{
  "n_layer": 15,
  "norm_eps": 1e-06,
  "positions": "rope",
  "rope_fraction": 1.0,
  "qk_norm": true,
  "attn_scale": 0.125,
  "init": "normal",
  "init_std_up": 0.0209,
  "init_std_down": 0.0,
  "weight_decay": 0.025,
  "warmup_steps": 0,
  "batch_tokens": 65536,
  "dataset": "wikipedia_en"
}
Each number is 128 + 32 x the weight over its row's rms, rounded and kept within 0 to 255. Layers, rows and columns count from 0. The size above them is the row's rms in percent of the matrix's.

# layer 3 MLP up, 1280x320, rms 0.239, rows 40-79, columns 240-319
size [ 98 101  95  98  84 106  96 101  95  99 100 101 104  98 102  95 108 104  87  92  99  98  96  97 101  97 103 103 108  95  99  98  97 101  95  89  99  97 104  89]
[[133 114 121 188 150 201 118 147 198  73 106 131 137  84  96 191  87 136  93  62 192 147 116  80 122 142 147  97 106 151 143 109  84 144 100 147 138 122  85 158 119 167 147 167 135 144 137 182  78 103 111 146 153 140 131 178 144 163  64 161  96 158 177 143 173 143 105 105 107 110 115 111 159 108 164 113 125 146 104 165]
 [179 203  54  69 116 148 139 112 141 156 170 144 145 144 110 115  92 158 118  90 146 145 143 119  82 145 117 192 119 166  82 134 164 158 164 114 159 198 154  65 152 105 134 131 158 154 116 104 193  96 249 124 176 104 110 193 110 105  98 163 119 170 123 146 147 180 138 123  87 141 114 115  87 185 136  69 126 132 124 113]
 [152  87  92 119 129 126 120 146  85 147 112 106 119 102 125 139  93  73 111 120 155 148  73 196 177 123 154 135 158 127 137  98 107 146 143 160 137 184 148 112 120 124  89 118  80 181 136 146  97 112 149 139  92  81 125 137  99 151 112 144 135 124 138 140  77 140 123 129 133  84  96 134 112 154 130 133  49 179 193  93]
 [199  99 151 150 143 111  99 149 153 149 120 151 182  97  89 134 152 146  93 107 120 204 122 108 119 138 164 147 144 136 182 154 138 104 113  64 112 162 146 102 105 116 197  61 198 156 185 120  17 124 138 118 149 114 132 120 140 215 141 125 138 117 175 124 131 136 136 113 104 149 150 151  80 102 100 115 117 129  53  91]
 [140 133 189  75 146 116  81 201 109 123 118 108 135 110  90 136  94 139 134 164 176  97 117  93  94 180  87  81 129 137 141 104  90 121 100 128 153 131 116  81 142  95 132  87 112 118 114 132  64 147 139  97 148 104 185  89 124 122 103 104 133 133  82 122 103 116 133 158 169  95 136 114 189  84  85  98 165 127 107 129]
 [120 114 116 101 115  69 134 130  76 178 204 139 112 112 159 119  91 116 127 200 141 134 113 151 122 137 175 152  71  76 128  65 112 173 154 103 176 138 144 136 197 113 172 137 136 144 134 176 155 134 121 196 120 116  92 171 139 148 122 167 175 101 140 130 106 120 111 102 136 142  82 143  65 148 108 159  85 134  82 104]
 [ 94  87  72 127 203 107  34 146 139 177 135 116 146 133 188 111 148 177 168 145  94 121 151 113 161 117 133  87 193  89 137 100 162 102 124 132  84 106 147 183 153 129 121 133 145 138  88 147  69  88  93  39  93 143 141 138 115 162 156 128 118 112 162 135 119 189  79 102 132 139  90 131  97 142 150 115 167 103 126 146]
 [150 171  45 133 107 187 158 119 130 150 164 195 138 104 154 195 176 116  60 107 105  62 113 150 132 157 149 175  93  92 124 124 184 197 135  92 159 165 165  73 192 135 164 171 140 142 136 201 115 131 103 241 164 154 143 135  97 122 188  63  83 121 157 133 178 115 169 137  63 113 146 119 138 151 148 103 131 171 102 122]
 [100 102 113 171 138  92 129 127 130  80 116 145 189 180 141 100 167  63 125  83 177 132 160 133 113 158 134 162  81 120 139  93 146  39 114 175 134  67 126 110  98 127 132 197 153 120  80 161  77 158  95 118  98 151 160  95 110  98 174 136 150  87 172 134 151 236 125 165 103 203 117 144 127 151 123 190 144 139 130  82]
 [ 86  86 117 110 157 115 113 188 225 122 105 148 147 117 163 128 164 144 128 139 193 170 125 124 101 153 103  83  93  69 174  97 142 127  69 177 154 114 168  78 147 104  99 122  98  91 109 101 113 115 146 129 174 139 106 179 148 168 150 152 163 166 145 106 164 122  96 175 138 144  58 114 160 146 206  93 101  81  98  81]
 [162  67 158 115 172 145  86 131 118  89 131 156 138 116 117 144 141 141 131 109 107 161 150 164 143  96 130 132 140  75 143 142 137  98 131 128 130  76 123 119 115 114 130 137 152  82 108 158 172 110 160 124 173 106 153  72 181  89 147 164 137 115  96 118 148 131 141 102 107 163 104 136 158 144 177  71 150 133 164  98]
 [157 144 160 161  98  75 124 114  79 164 131 109 130 168 164 183 106 148 131 145  77  78  69  67 187 150 125 138  98 127 171 129 135 154  64 136  96 110 142  68  95  99  94 133 175 146 147 167  92 139 127  54 172 142 104 142 141 165 119 143 127 126  67  76 201 125 156 123  96 182 164 134 114  94 114 140 119 144  95 113]
 [205 121 151 192 212  78  40  89 116 159 105 153 157  74 131 118 155 153 154 174 142 140  96 137 194 148 153 169  73  83 137 133 140 136  81  68  95 157 140 123  85 139 152 145 125 127 170 112 110 129  89  63  87 133  91 117 177 168  80  72 100  96 109 138 135 137 125 103 152 128  94 119  76 103 129 102  74 121  94 110]
 [ 86 128 160  85 117 144  86 113 105 122 130 163 145 126 157 105 146 124 166 123  65 108 118 142 110 133  99 114 106 116  86 149 132  88 150 113 130  64 117 145 110 169 168  93 199 139  79 171 143 228 141  99 109  90 100 154 140 126 143 121  79 156 118 135 103 118 140 128  91 108 125 132 193 103 119  99 104 207 107 143]
 [102 132 150 128 189 126 133 146  77 108  95  72 109 165 193 152 111 142 114 144  78 135 138 127 150 117 149  85  98 169  96 113 150 132 187  80 111 144 154 130 127 156 103 187 140 197 128 100 164 113 158 121 111 170 165 109 111 100 152 129 140  37 153 112 218 140 136 115 132 147 104 145 131 176 104 148 132 171 162 139]
 [134 133  99 111 169  96 153 118  94 152 162  98 141 147 143 100 134 145 128 139 107 172 122 112  73  93 111  91 156 127 126 142 100 138 144 108  90 167 150 128  71 160  84  85 125 217 124 120 139 131 103 132 100 175 122 120  97 167 164 101 141  98 160 110 136 182 138 162 140  82 132 190 150  86 106 153 128 100  99 143]
 [117  62 127 128  79 136 144  88 166  72 172 151 125 111 144  97 138 123 114  77  81 140 130 172 138  96 164 119  94 128 193  99  54 115 141 129 138 113 109  94 116 106 171 128 151 144 115 148 108 153 140 107 179 103 151 134 123  55 171  60 144 107 130 124 129 132 134 151 141 132 104 124 124 159 123 136  88  60  89 146]
 [170 159 155 124  96 143 119 133 110 161 107 179 160 109 117 143 152  78 153 158 141 114 135 101 115 127 168 147 100  79 141 126 132 157 131 156  71 131 107  97 118 129  78 147 147 122  96 129 147 199 106 179 110 152  68 151 157  95 132 145  95 163 132 124 164 255 171  69 140  75 112  81 185 118 161 162 124 128 154 111]
 [156 178 178 151 118  97 156  99  36 175 102 107 168 121  75 120 149 127 143  91 103 128  79  57 156  98 148 134 112 114 142 139 107  92 144 126 118 100 114 123 107  84 137 126 100 205 170 126 109 106 112 139 141  54 131 105 121 172 147 128 112 129 156  88 158  77 119  65 120 168 111  98 131 151  91 172  78 166 176 155]
 [ 27  91 138  63 212 148 155 133 142 121 175 151 153 100 132  95 120 140 158 125  70 100 124 144 213 138 114 147 117 150 136  84 111 136  99  65  82 111 115 120 131  97 123 173 157 148 116 111 152 155 113 149 162 179 119 127 106 130 154 128  80 117  86 140 116 206 103 126 190 154 135 133  97  90 125 161  61 156 102 152]
 [116  88 149  95 129 155 104 160 127 155 170 123 162 138 128 102 149  92  96  72  69 142 174  96 138 174 161 138 124  83  92 100 173  95  72 145 148 102 127 192 112 122 124 103  92 154  65  96 149  95 148 112 119 126 122 198  94  84 136  78 107 119 103 111 133 143  98 120 108 152 115 158  79 132 118 141  92 158 100 107]
 [120 177 128 150 186  72 149 132 159  92 102 138  69 185 190 105 118 109 128 105 111 204 102  82 154 117 167  92 143  92 109  74 183 109 157 102 120 128 108 142 141 113 112 173 158 112  83 132  99  93  93 102 162 111 152 149 157 101  96 128 196 169 170 130 149  90 143 155 115 117 168 165 161 169 162 174 151  55 118  83]
 [ 97 114 115 146 124 113 105 111 160 129 125  84 113 124 100 151 119 127 158 197 134 176 111 144 109 138 105 120  86 119 164 137  71 146 142 176 195 157 115 125 119  94 174  16 152 105 148 151 134 100  97 127 129 121 147 124  73 177 136 169 123 145 114 143  89 155  85 150 155 183 204 126 121 100 113 148 133 127 136 113]
 [123 112 101 118 170 154 115  99 148 135 173 123 113 110 139  60  89 141 109 148 149  65 133 157 157 125  69 128 186 125 166 140 117 111 126 147  66  89 141  22 110 151 138 150 117 125 132 120 130 118 122 135 154 133 171  91 163 122 140 110  90 129  72 107 114 128  95 106 150 132 141 127  83  85 157 138 132 186  88 115]
 [ 93  84 155 126 173 134  80  85 132 111 101 119  91 163 103  79 110 104 137 135  96 118 141 129 177 103 122 111 104 130 114 244  86 181 140 140 133 142 109  79  90 142 169  97 151 186 161 106 103 153 141  86 113 119 131 112 158  96 150 156 106  82 172 105 175 116 127 142  64 121 137 105 148 123 121 182 109 107 158 144]
 [ 85 118 168 133 134 125 127 109  86  39 142 145 147 152 113 125  88 129 147  69 165 166 152 191  91  83  97 128 141 134 118 112  83 118 114 125 113  78  58 101 137  69 169 138  90 108 180 142 164 104 124 210 153 106  94  88 158 172 199 135 115 164  76 131 141 154 122 146 177 105 166 115 183 104 144  84 118 127 146  53]
 [109  82 124  57  86 105 174 132  58 129 215 111 178 119  73 146 206 153 117 127  96 106 126  98 147 150 100 148 116 131 119  48 170 102 118 117 154 124 143  86 162 120 173 152 179  88 144 128 157 137 100 169 173 150  75 172  99 138 144 148 160 155 130 138  99 136 143 104 140 137  78 129  80 110 128 179 116 100 132 140]
 [130 191 127 143 110 153 154 148 119 162  68 121 150 137 109 127 114 164 160  79 194  86  97 209 163  93 146 107 142 167  50 201 132 109 157  78 142 184 143  59 106 147 118 141 104 163 147 110 129  93 107 134 144 106 161 161 126 115 119 148 103  78 109 136 166 130 142 110  75 141 174 125 105 108 113  84 114 136 140  59]
 [ 87 120  92  98  91 133 123 141  92  23 118  56 131 144  71 148  98 106 136 125 169 172 193 136 170 118 160 137  85 122  94 116 126  92 106 153 101 114 139 108 102 161 122 131 127 122  93 185 145 107 134 101 157 112 115 190  51 139 125 106 115 161 167 113 139 134 119 143 141 118 172 148 105  27  99 140 149 131 173 141]
 [114 115 171  97 160  89 145 143  63 122 170 139 169 110 132  54 104 106 159 115 141 139 151  82 170 121 149 151  74 137 161 149 102 149 150 100 131 164 107 101 117 116 152 135 134 181 122 127 180 136 156 159 118 111 140 156 197  84 131 151 113 174 110 125  30 124 162  92 161 122 102 155 166  99 136 184  59 153 133 153]
 [147 149 103 128  87 144 115 199 128 136 116  72 123 129 128 119 106 132 179 134 133 129 119 104  92 169 188 165 122 134  87 117  66 125 116  83  94 190  73 107 103 128 148 114  80 139 103 129 140 132 118 134  58 130 186 158 142 117 102 100 150  99 139 102  88 157 132 105 127 126 111  92 150 107  73 170 119 141 151 106]
 [145 108 125 130 123  81 143 109 153  76  53 122  78  88  92  69 147 192 122 117 109 130 135 139 167 143 156 195  88 133 159 130 151 153 136 120 120 146 152 103 145 141 117 139 160 106 155  71 139 144 108 113  87  76 116 158 156  91  69 123 165 119 175 142  71 153 134  68 153 145 135 120 136 127 180 160 200 161  95 107]
 [ 85  96 187 141  98 118 162 133 142 114 135 114 145 111  81 101 139  91  73 157 145  91 137  99 166 175 107 161 131  92  73 131 116 134 123  96 154 143 163 160 117 112 102  58 131 121 178 122 139 110 135 114  94 117 144  46 130 112 158 124  94  91 170 124 149 136 113 130 128 161 170 171 126 128 119 126 150 160  78 138]
 [168 107 131 114  85 160 148 127 156  56  99 109 131 133 128 157 118 108 159  86 188  92 105 141 138 173 115 113 148 104 159 192 107 203  94 132  97 127 133  80 152 125 170 165 121 174 116 133 118 113 142 137 164 127 145 176 124 154 100 172  78 139 185 121 143 131 133 149  92 111 144  89 130  87  84 112 154 182 107 135]
 [151 144  98 139 160 112 152 143 167 153 151 146 115  96 152  99 110 144  97 140  81 101 150 129 114 141 117 117 135 162 119  65 166 157 137 137 196  97 125 116 121 127  89 111 109 142 139 159 131 133 119 110 153  45 103 177 124 111 114 141 185 182 154 136 148 129 171  94 131 139 183 144 149 111 127 108 173 177 128 135]
 [114  92 106 133  92 115  88 122 151 130 149  82 166  76 194  84 145 109 154 112 152 145 112 137 125  79 126  81 117  98  72  99 103 100 118 191 138  82 178 153 109 160 144 140 152 108  97 142 116 118 105 132 167 155 150  90 144 145  57 128 156  69  66 145 146 117 168 111 149 138 119 133 122 114  94 131 201 202 184 124]
 [101 217 152 145 121 155 184 137 169 119 134 145  75  99 175 166 147 128 143 120 118 140  75 124 158 169 142 158 110 102 124 139 176 115 150 153 195 130 178  80 159 108 154 171 129 132 143 124 153 132 147 171 153 103  90  99 162 167 169 119 172 104 143 150 116 141 155 148 108 129 126 174 111 162 106 176  47 114 149 135]
 [138 109 131 125 129  95 150 132 137 136 104 106 107  85  96  97  52  98  93 112  74 166 172 131 116 141 148 108  92 129 109 149 181 156 138 107 107 112 116 116 118  89  97 143 128 132 148 109 171 117 182 173 105 132 120 135 134 113 126 147 106  93 142 134 128 136 139 116  96  89  47 121 149 112  73 121 144 131 155 109]
 [149 139  96 101 105  84  93 126 136 107 144 142 139 124  83  62 119  94 154 125  84 115 130 106 131 110 117 229 111 114 106  94 122 176 107 173 155 109 121 141 130 166 156  80  87  69 141  99 133 177 147 163  85 144 118  75  97 106 110  95 139 119 125 120 153 106 140 150  97 156 107 148 192  92 151  93 111 141 117 119]
 [206 199 144 119 131 123 139 170 142 145  89  88 158 149 107  84 154 173 132 144 140  94  98 112  70 114 133 145 115 173  94 170 149  67 113  66 163 134  80 155  92 202 143 140 144 112 118 127 156 119 116 212 117 148  63  96  95 169  86 164 119 191 144 113 157 172 153  86 178 139 100 175 161 101  68 111  95 110 134 162]]